Part of a small language model's weights.
Architecture: RMSNorm before each block, rotary positions, normalized queries and keys, local attention windows, shifted keys, value embeddings.
Each number is 128 + 32 x the weight over its row's rms, rounded and kept within 0 to 255. Layers, rows and columns count from 0. Numbers have three digits each. The size before them is the row's rms in percent of the matrix's.

# layer 3 MLP down, 512x1536, rms 0.0449, rows 314-511, columns 128-191
100:108151079149135153122139141107088075156109173141105134143205160138134138130098079098127152063113149143129159110142108129109125106101137128110168167113126142107148110168085192089109142163133166
099:103141138141120132156186074057113104131145118070144075102114117127082159128079180141095077154141170078140169089198107081181082191198124179066148120122125147231114199158114094098131124104067067
101:151052118125144151138154139139090088067135158146125131088075069131113101153146078082073105148133159111113128123109127139125155138153114138230073118153086155157162213177141129125156137139097143
103:115133133128155104115148165118196179107162091131085099117124080160169164168132183151146131172151086161130091105123102131105171100116154137093129081168138207111098116172088108157129086191066106
098:160161122104140142103124147123123122116099132132201091181106072105119044069109095139089153126098138093125117173136091150115111064093120149104112166206123177094152096143116076158119161164088153
098:145149082137103154121138112120182083124102129165144139100094122168141164176147106154134143139118151136147157064083134091058164118156166120110113057136148117074103139099108128158129089195124170
101:076149093155129094126176071152137127151182147124134166155132129090157108149133096143128157177095071106140123072128162119147195141147112122130081138166112131184097110149143170055102167129196171
100:134116154094120117069125154168096141107081147062114159067105143070160150140199113052077173133162155124165143148137169110086143114208095150143141101117153135136130131124133157145025120134075147
102:119082185149148105098154090151108152179110082138106161125133158195113122121077114168102146166139124128136137081062114125117085135165177166149149092140155218144098154096131123128087158152082121
101:128152113051095177126071101093104139148169086115090089139133117159142136169133103068119125109144118154125172045087077179152087141162151204163186138097147183136149145141151142119198133083127100
099:157124109152135142150155164136125135106101135170120105115091176071172133151164154121162141124064136121146096148137159128106115103124150155179151119120089176173170212136144104138149076157100167
099:178143141113125147088116104200118127122159108107114127089090153169102151100108147108151189130129135128139137088094167105062046141163070069122177153108131140134109135114084133187096135093171088
099:104132170117125148095070188164083101097104168094127090136122130144132110094165142064153187105101119114090101095085126134123161108084133080078165110139122098130174156130050122126142159101159183
100:122146102174133125052092190137173128098141108130129073103144157110111170080101082143175082104164174076132146094155089097135194121150160152126121083103118092120141195102114108092159180119076122
097:142186125123094117144127075161097126128190122122101110153126086140175146170164127120089156126101143133151123087121062168114133203094166150164146079153066142122137093105149090099160160152138104
100:144142124137136132127138114169140156076134145118130149133092136138126127112178162108106153073131137117207181117110138114167158085122144149106107146102112113110076081115127129083149143197165116
101:189108107077175162154120133111135092172112061185154149168084118097104164130139163129126120167110123131150155147147095120130103119161194098139146173103123164050146075142139073157111157080087088
101:164113152095056051164143158108089175194130128058149105113126135110165071135167092146191130184113114123075171114127200092130144103138142149141177123084096076062113165121135131106111111130139111
103:132185164104189130103088084181155175167099132177132130134086155142170190120114128141131101099120136090180149141177126131137132114152151118135103095086159154133091167114046175116147129111136089
097:128141124168067181109098108151079095149169147150121101127181104109150140105066076100115099143118158097158159095127131138125125110177157194125118116185113112123120077157112110111117165119087177
101:163126135146136137153185163152113118104128150151132103131141119083141129131083141089068130139128135111127133140166145109152118110105142113145146126099104206164130117108119152137145094150120114
100:134143198087124108123098115147183150146178090175133213124104092116141136154116120126100150077195122127133119142128153109135118075157129115085128153134134110170145162148151125131134128106140081
101:102164098111150160065099118143113136105113103089104089097150132116142137132105185081130164118099085103147184164172114097094093117095132159114085188079167077139084164106071163095133160110061089
100:132108106152152080074077107108166146049115122116100209171105167115126122142081114123193198190112129061111135073209144090135116123086135126131118088073043116105099064143172159093139140179155165
098:149098189061175088165139108155112142104179173145140161144110196119160119120090132145102120112135181081073148115086127100105173132144158174110178131110091110090123108147159080083185143142124168
099:038152161109123071096073080123075139148103163137134105118176142120105150109166169090165093154187174157153117097117132157164165135166123113130205142130154146093151093076135129168067172129108066
099:082150202100143156083027122077116147193167174172087156069140077108154094140097089085158121094077165120086071166145114140174157111087154166139092120072161129162162154071084069130150104147128096
101:101113187032099147148126081137074145131109147174175072101140100197112092163100132143174060082112126132135130121166104111115178165097108125143049130147149096109118129223082146093132123124173146
098:100119165114129135132113112167159118124101140133087145105124142195133153143161092167112108096103113082172067132068082130161106160065114154091101097148097134187153136151145151108135169089176111
096:118120187147107092083093161094147112125124134165119124138120154065130145127143138094141111173097142149129131125175123122118132166173157146125144158113034148131096104146105082108117132124198123
099:115152091126106092137097125167072109139180144134147168151154093141185103129080131121115127139111095125139064147072081164126136166114142128122142093103144120156137125190159112176157176129145104
102:147230131154126208085194077104090102126114175098160090122150113109112146069133182136154154142144128131118120099076120095082093141086151156135135183136086099102173178124152125145116118115137103
101:166137149117059154152122190119054145132093101121138129067097195153103137159144090133145099065102119128157092120175091116134204176138154132113118139119170167098138210107151129185094116080181125
100:086127138051153106093161085037133045168140147133105088169127121131105103081110144119097192188114113091165118170154123145157142064102175175144110135149138099146096118187091145121135103140142099
099:130173141077163114146165133089185088070175130106172137138141166032170114108225154144161093135113170180133122067111124084170109204135106112127170129169092065075105169094185126055155129102084166
098:108115129090107111096151093133153116139118133156122111035134127112128151177131123195111127195146107085133103075103164179102113126116123172147079103166146183148113125137131133114084110107153150
101:115215104087158144091145179141110127121078131154090147052145152129187091118168144069155178115147109121165147056152104131129146135158157076118126119140136094122102153175156170127111142200118116
102:113167104080181135138098150138105102098118166124090162077126101106097059101117171073186169086107164113070079105162140167089134168129076141122027196151115145138123124122113086139136170131117164
101:156166113109059155096148144124125145138146092079139076084069083129072105168195120095130153130078076144174166093128138151099172132133160066138139128135168174112103166067144170169098162151135151
097:135128145086213178202125136121156092131108168121165184102133131143102124109093130097163178110110121121121127156099151105136174118080140120101147137079114112121138163166161110122089106179094135
101:107149115171178071192154131094125129157120061167116085108159092083104150084153100083101110149129101154107140158107114115158155150103068051132154098077172128137110102132102104165120146151160143
100:161096095119108194113102111193120117090128127202093164183201126098081138130167116139144094127122065092123212132102135121171122148115069168131159105130136104103130123152111091135137149121111135
096:094129170094118090116104131166161132080165119158138120132132150136174133123133150137129143156093114144182095167074128101141090171226157168171107081109135144134126217145151161179124106111169134
102:148108134161164113124084204144093092166144139124073207129117152094116074111198150092119076157126130133144146158141077100171141109166091141162082129167091174134114090106136060146062098147115068
097:139134118139109149127104145107147100160123113136149164118136133166074112061144164132125119183185119077166103126087152198129150084154157152105147188148146133169115139079114176118106148149118122
102:079093177109122139102178186113050139121088200145122095102179153099133118099102180105137123146093098139118061187166126124125150164117156132096092168130166170158107158143146139111100150099074121
100:115128151115141064144112076081143151114146145077102111110135080126118157078134134124121139118138134111176147109178165134125086127117096065080103119164112130105147138107109130078159128151143168
104:152164086147082065100139131151152119161132138147178144129172138159175152139150141138174143130117109132151157083182111166160111096115144113153155155127119179097137149130164100134166147094101064
103:141111155161192160142094204137093101098122124150044178078102091168139163157121143145136112120086134121114128121059082129144204142163172129159151127135086168145118117132113149157102095116083128
098:179105101123147154065117112180070075142170132102098113112116090117179098107094119135128106149122204143147135144147133149073048119148069098148174129085058124152110136141160158157141132149146077
100:129156133180154135050161107074082117184140121182114102124112138147160163172163116121183056102130105120147106106119133160115089112113148137161083068104060142134113170136065153080148131126150065
100:093105078112195142107178172103245114132093228170133100139119116128093124138125063178123146113100117151165153080160060176131091114182076110104128178087132175173112150127088127103161063101096156
105:135155109166185137097152110162066140122181152104069145093090127218173102099143155101159149132141107158124152164110095086130082121137126145162101118157077129132157164143132088086126145140128097
108:118173101101165147143151156125176095145175123200099092142112172159160150122131095113160117113109140166110173091092120155130145137121170123084136152074087159156135083136068080133115137200080166
101:141140122112111158127050148175140106163133165084091095095177122053066121108168146204043162125100143130106163114120102144181132087138136124094190104170177152135150169183133145138157134126091087
097:121137187155094126121128127142116087157088106161106085094071130136176096113131120050145068122089153103138168048161162149094151112146074094139162136067130128119173173117056141070210111148102102
099:140122109117097137166132130120128130162118132126106091130140104056178097170150126139068109118117162139101208132118150141121125143135148148061193104149108131142147067126137121135156088115156121
098:105140142101164146122120107151117102131111095142082150147091139163132133122134167142065121111126154176140168128157131134149101142141123113141149073162198084185116154105063168158090126170116137
105:140109098090149121115188188154094149134156181113111114133135143120041154120094171103155175136121145123160128122160063088136119076086168215122073065113138156157171112075117089133060128190183144
099:090102137109142158144148138145118153085132114159150111147088126097067100158139177098064119074177043068124078153109118154157120140158054117131169152130119113125172136169155099121153152131123152
099:169145102204106142097201155144164115187135107072133118115135147112103194116093119119111146137072125074119127142112123190101109162104101114155126139119171144142118081075095108130165089118150145
101:090055132197131151164152127139133124133142175062156105101115134122150114201122124183100152134154059175160103121120168150103123139104210132097140188102133070110068161079152168189159157165152064
102:140157148153135140090134110134132141126070079120078110133135125053137109155078109165101163165045095126102169218175114121127090114163112160129179169172089174143117167132119158135113148164113129
101:160126100117072165071131080099120187159126132130147113120095119122123127158161100109128108146169150133107107123115138183129093146116145099154119119129136123136082101143120144134105149150116147
103:114125163103141177149136117140138172097178129113113106107154118135094159146154139113175138156074107120128090149132149174171084098155137102163126099113093105141133046149104089183155143106115152
101:181152198144217123202162156095124091094121148062118146135179080129150103134138172152145135139151061121140139164087158133114118101152110100123178152149137141150176159111163128144114137155135116
096:124188151186156151144118100218154089187174143145162214187160175143130134142106131132128159111159145135157136150125106132097189114155146141149169145072079143107157159172126128112119133115084095
102:177206079135129143101126089119118136136128146135146152120138111147133109109061164137117116041091108070112194123152172085158082133139189087166170113108149147140105148124164136140126119078149056
098:154048159128144173081159086126100110139164130122170118148093126128132126145140099111189170133150130132129031093061108138119092116170147113107118127147137179165113120095099143168158094157088103
099:099099107158167136106094120116128122181065134135131102078096118149171181094152115096104100098097113144170087150134119135146119130102153184178185115159119114139115101095144171133117173136157120
101:152141095131123053171086085111164144142176131116155153146148125177141114133112187159109100157099121119135128110156176130151138080096151122157159111112205098192121173141106108162149164126175205
103:155157118145098120139157133107118161119176166123142128093102106120154082148141081123127082115156084148110130100137049103119144164094164091120120120094105083148118146148175178140166112088172117
100:165144074095080122108147156188142164157120103104154129143162133161134173088143141110100114171141181097039123113089173139168154083145114131092081144063074107111129142158137098156111083159143102
101:140152149134174168123105151068143192135120061126182092205179166121196124164129128092133200170238122097102181071138120138137092161121132193149183147125101134169129104111127095128096123154106189
094:123103141082170137120113154090122128137102130101139126176086135177159163092083166084181163118162115135101115144159121134161109125119150132179108084145110079081137213130133143148124087139141181
101:089162092110124092109138113074133139093103107081125112134139122113181142067155062110175088141175133088128163100135129113131157132113097148121101146157096146155034095092168057145108130141129116
101:129127127173093163115099136132121131169134114108138147065110125105159115165128116080121056133134178218042148082134176157147090163124114108142138173132160160130131167132154173062145151087137135
104:165158130091126135077159134129141152117214110080079151133095144034120150099115096127134112120141118174086129151126122134132102136145134080182040064091190162165169158140140113080172171109075124
100:110117140123144128130108114160143142155146118162155153091092108073102169180084126155166151122087149116132114196111144190214184126145176183103131121054160106126100090148152140141138157087113110
100:140124163137109120152037176165114157170067131119112141177153160142112149130046149144067163163102111146067102114119155185118120164107103172196096136099119152105131155134155145111116170186087138
101:177126064068102121122129168137163127130147144103133156122103148253146123125140104143060150088139155143140125109105154110056099156137140073160136145112152094110152135169150135105079177148132147
101:174175165167180122140169120124122147149095107115121071154119152161196073162178149108143128159109174072121175112179140089148126104124106125132199191111124123131140084096109102143155148175135132
100:167150148072077163126172171095135147114129117150169079170192115126109123194124120115120141131110128107106079174130144071100152111128111082138133162115118059098121167112078127129144114168117135
102:148120123117116145068097128113129097085158166155124145136100062173154133132144168139143128161122057182143218102142119139140093126203144117056104177141160139104094123145096120116152093110143126
097:134109153174103126117126131110176127146087124136086052134114130101131136083136112123074164103120119140113112121082125154140138170186135113106099110138141151168130132117144092141103128119143166
097:155175189153119144145126156127235127072154121107097117127060174181105123100177143109153165156151139136128154171087118118082155070160098182061084114140175173095163085115097116144118119132149133
099:189161100137109069152151117093133166153134057090146044150075103099129119176096163162103123112094162187117106138110174108148196126113142137111126097179125171081127173116087061173141132133164186
099:154149131150157087156124119174079169148098150090172144164103150157135089137037120155133120126175107084138192083092144149079143129139125145128088153105124191135128120092101180125122120098108107
101:141112111154139115140124098179144151122099142163135173102090118120123198123100141095131154134120140108177189119137132132104115097127134140084113127215151142128111167099156137122124099085148168
099:078114147108170139090146120087153087111182162166079144154162100127102160092153140192164141120102089128088097118132076171167097114126074103156123152170082214157147138128118122176143104104169149
096:117014132190118140163106063116113149092089107140127118127121165152120122126170121191095152181143095167118145093166108081132172145154119103080112108113166120140116129162150150129159122153150121
102:155114121166130114061107113081141148141105113204075098101106156119144133137163160154156179080162103066146152067097165122156084093124161085115127153108091145091126166216170090119105150135066143
099:098097177093122128121195133130104155170141214118112076144116063153168111129125133082156115122102112136154106161138152160103196124121099076203069109137130145107091120138121131119104140147138052
099:122145120079142121153178161127147087102147132097165158149096163145145086133142169142070126150174117157138115147134052147070133115117176177104184188146111134144083120156083136135147147120135082
098:233088145127117108096153082123155181128180144128149181114179151128119125117161172176131151133142137114124095119137153122111158077123097137075123090146117123138122135094181088114127084132152153
099:113107096078046147100170119121163105152121153090146141155163110146125063136129099099115127122142121122197140110120127045141125067148152141112135133066157095200140147156112067166104154135103145
098:104157107126102080145105161128168152108201089142185133126111109088131166141114138085175123063107141161145173125182107172164144111097099155081090160125112114069139086145130156163164132154101148
106:119100085118128054172168130148039100174123110138101128096122098162149136114106102111065144140139115095073092137092126127132135150131117096137143156046121081121083128167155079133138156118127141
102:152116114162155161133094147024118088127114098128127114094078083127162115130119168100149158111116148104162133100095143106176119141091070105136101169178186121121128106131097126165103167158191173
102:134156088169118105123116097089145166105106100098073139178139100091122132140154136105111187126167143093141140145046153212109145095122172108120081145175114061130089117150124146113204120233068122
103:145105168129157052146119211123143135151127128134190115121129131126116096166111129139188147075137130116101129152108096106133133150150163033133125194110089154091149182166138119131184129132101176
098:108139118102136175078153165170111115106097115140120132107137128110122168128131075112100123097100137098106141159102121165166176121191101157104123157189167106144106095116089119133107181125196139
097:109107075079137143129134122140149117124182149096133143151035093132127087085133139162100116107110200105148104079127098077146185126123164188156150098134101082159125095135132131121160115105210122
100:134102081045134079091145139130124156120160106074150145112048114119154123150066065119124058194111123168128128131038094161144129073109089172114099202132178112135107120111136096089130099081147092
099:159144156123151082138088156137159096157162133132103140182113178112097165185143120098056138091128147052104151082115086105132072174061163103128213196096119179129113110138155087192136139153178106
102:083143121148135112141123081121122123134138130130136178125130123135089148106186104115102059194133099118136115109165095107145162137100138044118142149106131142109101237158165096092121104103151228
099:122147106103121160147094139108140177177165200147089069158146166123147125138127088132100099103189149114160123143157178085120136132079154127038125103152137113136148144109220148136131165177133111
101:093203131148075145145162111110109102161129124147183133079118124138159115122129074122087167141137163120114123108133152125114082157100114138157083057113134096103083131101159157173107131147141115
098:088107103138100117140200139116128145199115121164138131123122078176112056111118151044107116070179067147180090085096152138105166092142170111136131133121169120090117152141118069119114088179120146
104:107182158165109145144091130122099089117193147106159094126129144115106136103120213144173125097063189154130145096190154169090129160092166068098160112111147150105153044173130114133142125124153112
096:070107106122132133128108107112122091117130096101112049090193112126093126124180092044077129148125130063118199124114083099051111095146124095181115117135092101181114104105151116114165083070140224
098:146123125120127150133150208111122146138109122137113214088102145151093121156141075104153143151135134153092136118096161156104167150173097189087136131125142135147122160092139120195169142117165153
098:119082211117153128114126074109113180086204193143129157109154128146145140117141175153129080116141078172143160061137137154107131122149143158151190147181127111122074100123149109124107119160167147
098:124167129124129077147106160153123158119079142130143151138092179209058070131184079102088156116117158099114118128078140133124107110120108107161142116166162116131145146133125118104126121067091127
099:178107150126057120168127098076121140153199135132149168156101092105127108104150129145166157078123111116136116123114081108164117129067106119106126138165113122135136134150123073149136160178032075
100:104193117136121154166078096116115081170168112113151124147062139062131074112112153083075178136157081162159133149106121189170123108148102126142124183174119173153058135111107186179186118137149142
099:109101192129102099151174061100133132138185125093129121134103127158112184074181136130193148175180113115104115066103135121182137080095169085161077131138159141212153148119120152104168126108154138
099:154130102125156089189174097133090092134162180119059135100083082143165109071117126138136138125061156117121122062140116075098171133092110113129123122100108122126154112124116116159084097108132116
102:118135132144176081143145137067074171092110163101099109109116122088108077152188093149143118131134163100140121102091115140148127170114094055161136108145161218102113094121168114095127089115100089
099:107116101114104140093108127154121107128159133152099101143133153113118135143151114142113090133212101106154122166090163145111148191170166089142135147113170189122154198068119160165161143164112116
100:101061118111185169176120181129136125137138118084137140069083149141115121140164128164081064151085114181215063155101078121146155165160092158103086158197210134102137094107147123160109139100103136
099:130095060101083160116202091162160139189219144118128121069106179138118138160082122137088125120161144130109121142153114151200119111133141106199162118159132095138143135151162164133201146137115123
101:105184100139189121154136159130117133138160103058145172116170137138119075108046059097132121135096153113076119074161185130100121151083097077116121051141127102105128151087128180079169107129134118
101:140101113190100157142111138137095155126102145086093147162091126121079119103135166194151126131127114134157090121137129052069138142122111143148193145137121087139148140148120175112143115114093135
101:154140139175113107131097106166216108131114116106137047153078134194135146146124123087163176155178178116122199138106108131116183119148078144119120093142114103098215150084084112138107102068093123
100:193125116107099149117142115188167117118095114112188127085080185162105107073117125168128087109100130136100058109150143131145103167109145102109094154142184163142191153121128092090118097167159190
097:135194077063087168164104145085139127182111132091168152107143131120117084107138122153102124218139135170102108180139113089144164123099149154136137103149083115079115081120138166095110114168118143
100:160067179121150159094130113101095088129157141115115063163032142160200091153123148139113125126141102163097118154118096114131124132156128201125174116099102102123124088125152152131108136072124147
102:131099117133141111166127067063139134083136133148135125149066131116144151173082136108106066091163171149143096200140118125125096157145055176173134154148086132119141183159170130097082146132170088
103:092153089117168119139167157171082110178104147121148198123132158077108129163124109158160093089098148096186099191156163087140221114123128083121144133108096165147110161145125111131098102076097167
099:110138131142131183104123137160142108147098106081113133099123105126125172134088180137150050133098145144144086139101114122148127131110117184164146126213084071117137116160123120131124160119140109
098:119132073171133135136167138117129129160197172038113107141191080128083126068093089175169112143144119127176107165115053086122149148137080198215121076120098130190130142115130174157098146142114136
101:094138128115101127093072109146093165113120180067192125146196214131099106125152070067144098210098110134132152184089206172075114142124019138143067134144113189053107073182138127168137117099084138
101:135161113110112112171141146091172136087120150093126152133127076168155089067110081093068168089198130163126121100139063108102134181108114144103084155104146122115167119101133092137094148139053130
100:143115142153158139170148125103136140092163115097034136066147171130136179141138155124124160125109129125115144150174097107086134114170213129132089101129151048094112073103125148170190084142123150
103:179122146157156160151139098141186101049133181125105103130120155141184132118130094168161063154058093081154147136117121097165128131064133120139151116138077092154162124091160099159133100163152199
099:139098112104150054128090120210147171097150091123098142131167091139083122091187100115114109182116095148110130084142158125142161135161135087080114110144109108085151075095171177164177126099142146
103:112154189134140150082145118160144117152154141116155058133112113134136134133130140141182167174063149159163137135101125161067133172133172165114099107134132136136131092168128150092101137144144155
102:087158132170109137125155131099086139073056134148100086061171182174142171085112104191090193126089175077096112153181255119108123125126133122140185190117092110161113142092111169098134092116136124
098:105107187175103183110222105104136090096115195131170130094087165147129107161146145117096138130141162188115128186088143141127133121105090167044169095147180090149138170132124101148090111121085140
100:127181111153096121186133132117132119098148161107080102124093132125079124146081121177181073106100148163140148108120102134103126166109153129131130059170029169220111137170077113138182141144095171
098:112158175145152148158211119154111134080122144134109192118181165056057171084135117099232112139117178161124129115122144138059145106103167129124075165163083135097147128116082106066110116100168101
104:106137094143071137130113126135113128121103115155149143090137122142137196096164134125154137108108163124152213159147133126100144151170103132129231146107140109175096064157144096185112122106127171
100:165131153144161113103140134137096079140120104137151155176143150091056146131118149154159165141188135141148199145046180106150122096242194125162089199141118172123131152157130074164123127074139170
096:114143128112108090078174086099120163152145180164130152098128075154106143148127161065162164100065091118116133104138125118117143169138172187212167113151087132127172144122106116151120132129098130
096:175123079069113087183158093080103116158170120117163148167121112129127132123142165100070156113124157135107143142157131134063085116183181085081151084102164108121132092072098186201144131097127133
101:168153150110154135119101055114068080167131161167128110168096122040173121104086078176133086172123151149088097070133164156166085125130162136124183104126155097162073127097151144183159161102135137
099:150132161138157132165124156110105118126156129132148187159136159164090085063142165091161066137102114175104144109138141145153101158139109081119116194067063109086040135172152063161232105119130103
102:167118133114135143122133097147135074104122117124132099107098105136159067089131161069098145118098135110120061114101185086145097095135179139090110087077089147135141080157144138176103122128096082
097:079159113210067148153104132149114094090126140126144163131089133073124060118118180086098133126173124098118114132113131093102130156153183106112101075141115182089145100112178094110105152141079137
097:125162077138190112137163099084181169107129146123088118145161109165155139069105185123107114121099149139130150108098115142102131158124175118137177109142105176179083169128100089077183131185141110
104:098128164157140145132139140145104150139098086086083136102122165187141105084169149119128107125123127145108121128125088116153165114148217160162136157119108094090127161094094158109099129170101200
101:181142121093143122154109121122178170142148122143146138132160150125172132200174252138121103111124132157129089119155154175121109127129081110117141098176122137157097154116111127100120147198149106
097:111157106194108162110101145086160152195150096137123099100119143154108114140158133151093105155155179101171088114110100151154147125173137107083147154108194126084135140120139146150150096134084096
098:103154157131138075146140121159115114087183205151131187119111128118169133127081070165221173120117104165114149121150141137112144100124106190207158188100059168109133052160156138143160096187155155
101:129148151105148086100077116104111174134185099136148145157108116140109142142175135141107104155173114105123124118111080150091123160139116201156079135114154049138102133122167163154072157108099135
097:139086124132092170146138130076190129187175149117127120103109159170104112100128105117149100165146122209122162132125083135148144144151072087160131122098134092134131169097163144108112107094113057
098:132161135172167130181148138126104093131118161063182128157140125146162189157123074123166143082157224098115155137154139108176068116066147186138133143179125159135189133156114100109125068168156127
101:118056088130198162102065116101135058082091123130139129153087186119086166142122174100143104166128152166129135150134124133164186114107114119153120131135158092157142138129114096137110116126079189
099:128173109122110077116112161187111112089087114093090115080156176129198110131092126112110230150109080108078099085147112047162131090098131124148178160115163126090172129123165121128150075186194165
102:189165121161111117145115119164147070155191129138159136093117183164135109147144161092123144117162095152123159206139126080127156107148131182078153178143142128110148131132137171133126089123102119
099:105142107200150081083170119103147160118120117161144112092174112096134111118188138094147121090132170119109109159105149141126111141160169114129115119075154155085135105141090119217128171117121134
101:117155200202076149136117169111105137102122133088147100074110131120083120138122145063101136138176127136119121146159127139118107111123163130123143178104101172137130093179099089083085096107117146
100:159106119124111160103108131139148113201149130128121076204126120123132182149157130122076120157125092148131161135116099135088109145110126169100147187092127154157084100146162180127129133130130115
100:114102165173151118136116165122117083110158050101131134122088180122118135145160125133116135102110087155087106051116160139114145092163067124127103151105118132123137102175109180105140142169145127
100:105134117098094074183135105154169140182154130120107171142068090198139120131144134109119140117124168148086124076095169148077111125114149102120124141106113118170138106096137149131114115116085109
101:125158095149129167147127132139137064178168094087138120163115111112167134125100161093173083063148110170142168132155119139112108177034167115163150090114135083144136120141174185165117164105062153
102:152095173117149113144125166120123167142155091147116156108178122103151082160172068109134184184176109179144194030086173098123168140106131115184144168132196116100073143074151149153129150098118132
101:126146115095055109092095129109179054123105030156134070109112102175177136089142166111050144115113167191080068169121130106117066152142132122122143145069131166136144087142159133086157136167140140
102:124133135109127146129136133139162124161132134126138095125159183127155126106150166140112131170173126090115090144141138130129104123148126138136121121091152115108109094103131134157156189139161129
101:110130107067080106147145129172163076130172131116089182098148115112158158086141145167151090163128134107181057151093166163163065191140150119154149187129102118128133146136165116138122195124110117
099:078140204149102150090159076151140113143160116126127095178130165134132099164173145132155163114153128091183132134107128132063130143157061084112164209127117093117160085110110119163093193169117100
101:118155120171134109139121132128152099104139091154156138102083179083100076128138134116178088204114139093108104122109105155145102177128108130138132118100127138141119071098108097136220135112133129
102:151100116136154131166175112095115147075065132133149098096082094118156110181096112160166067114070140128164149089124175116131068135125096140186117129115155089158146169091102134132116106097135156
098:102134174100115147191204137144160167066108147132168161114101138155090154128157106110089109108146167064122129152102124163073148088132094130119123117111154078091131110188134092145121145106154070
099:079135133113131169131148071043077096127162189154106113093150154116116138109131125145176194126166113113132135144136106162057139153120192141115126137165131124141107141136182110187131119204139096
099:096065148137129156143134123141114057163124123156143150122157154151142111080200078135174170101137148125121060066202137146161148132185101139098093119143181121149116103106132100143094124102107120
098:116139109091117119129103151119141072138159128148094101195125144182205150105100138084092125140110106131160139090149201133082140154119132134156183069119120113119082091238122135094197096115125162
099:164119109112108145104110138107138072145077137099135129114096111113145130123120152127117146156140047112127127113145113166060165178102130117107162160174144150122138213125099165112121164131169161
100:119108090196121097111205162098093146090105082132144083138059090102115146140124186146198104130165129116070095150148123095125094109185127189105140136138116117122107111146153189130097156161129160
097:159161099154142134106150167133145101097151088095122065114163094161109172138118120131119074143100145091119100102189167153061134151115133143153138173157178167114148132103173158110095090164096145
100:167212093178184121108175093157106064151097143112089069117086152073135119192107106119160095107133130127158139125153065131155162076151119169095070156096163134094112119159132094165154166146124160
100:165107161088173084160110117133075068109163152179157135166120156167135118117080167123136117077154180168160125129157126145086133171122115137121167091100123108153118141189112180160100134151113179
100:133154116123091119129149071113148129131113088128119094134091143107189123077132110067125153116120120119148097103138227123161109120113077136109142149169166107104153112138085133095154197115159071
100:137160125067169157152127107119155150123144099107194093145140171069123113153126150169113145115102155119109129175131146107128175081087093073146127157106153156119135107104119217128146181150148143
099:120078165094120104106112114172093161151155134144144057131136139092146074176138139231110137118150166117149099122118175053115130112161140165106149103107163099124153136135149167142141147079130134
100:139158117159103140176083105124134102111098140164147161090152086176191112094138085094134137080131145101130153147119196187055089179116140108140159128106078135142094119127166188111089105042152122
103:140134197101129111214097125127102115084132155078155156108161074124090046159178147152110172117126158119182129118192115140140090108188156140150121109196151145061075135091164129158130118130138099
099:144109117087170101138145119087188179140152139131134148128106153105136131144067098080138164149152194170186125123113140198177186133069116126137146102097168046132137057200115151090073125099133169
100:069199091116109132152098163110083112081146141184056171123123097129123170138122130065132138130168158143139171174110143163077107130092147166098184134037092120123123095106159123106178127124060114
099:194121086106162164084140110136098166134184155171181077116124149067153127198127138155176060116154144102092119090093147154112111175185116192157144150193154130106088133120202121117151112058094184
099:148099131146107163165099100117113138148098139115126160107107134085157106100129112052139122086097171147119131129128121070108108128116061211141119186133137145075079031126103168071150113125194133
100:152115178082186099113110105129097126086120110117138154097109125171074049038114117135078183090117123121041173092114095143163105126167130103139182145073066070132109119189155068116120139125084101
102:178100184106168121111105146058140218106054155111161091102091059148088081164125166114096177139119132087156169130123072149119122073093108190139100104130132151123181103211135181208146150115148127
097:145087131168118163149079128139136199141075115153142116120100127165117107116091157139072137142101183151109100079132125097121095115147135181114128114128141096086132127131130136168117112099115123
100:125132110116149115106118118121139113100160166155130075107154165185144135079137124128122160090140126130108168146099145137121092083134128126078063121090082081079133149138118112140113094089147147
100:101101175130082139090133189156103127100110131107098106078146125071189141114215155179099128061191172123192082146190152145135098083147076116104114092177117104133068143107102106073116124163128184
103:112109080143107106166098179144172081116130120165078131152122079127095150148147118079130168130207126120165196122113111139127146103171163115100117121115099148080102141118140170110113152151114179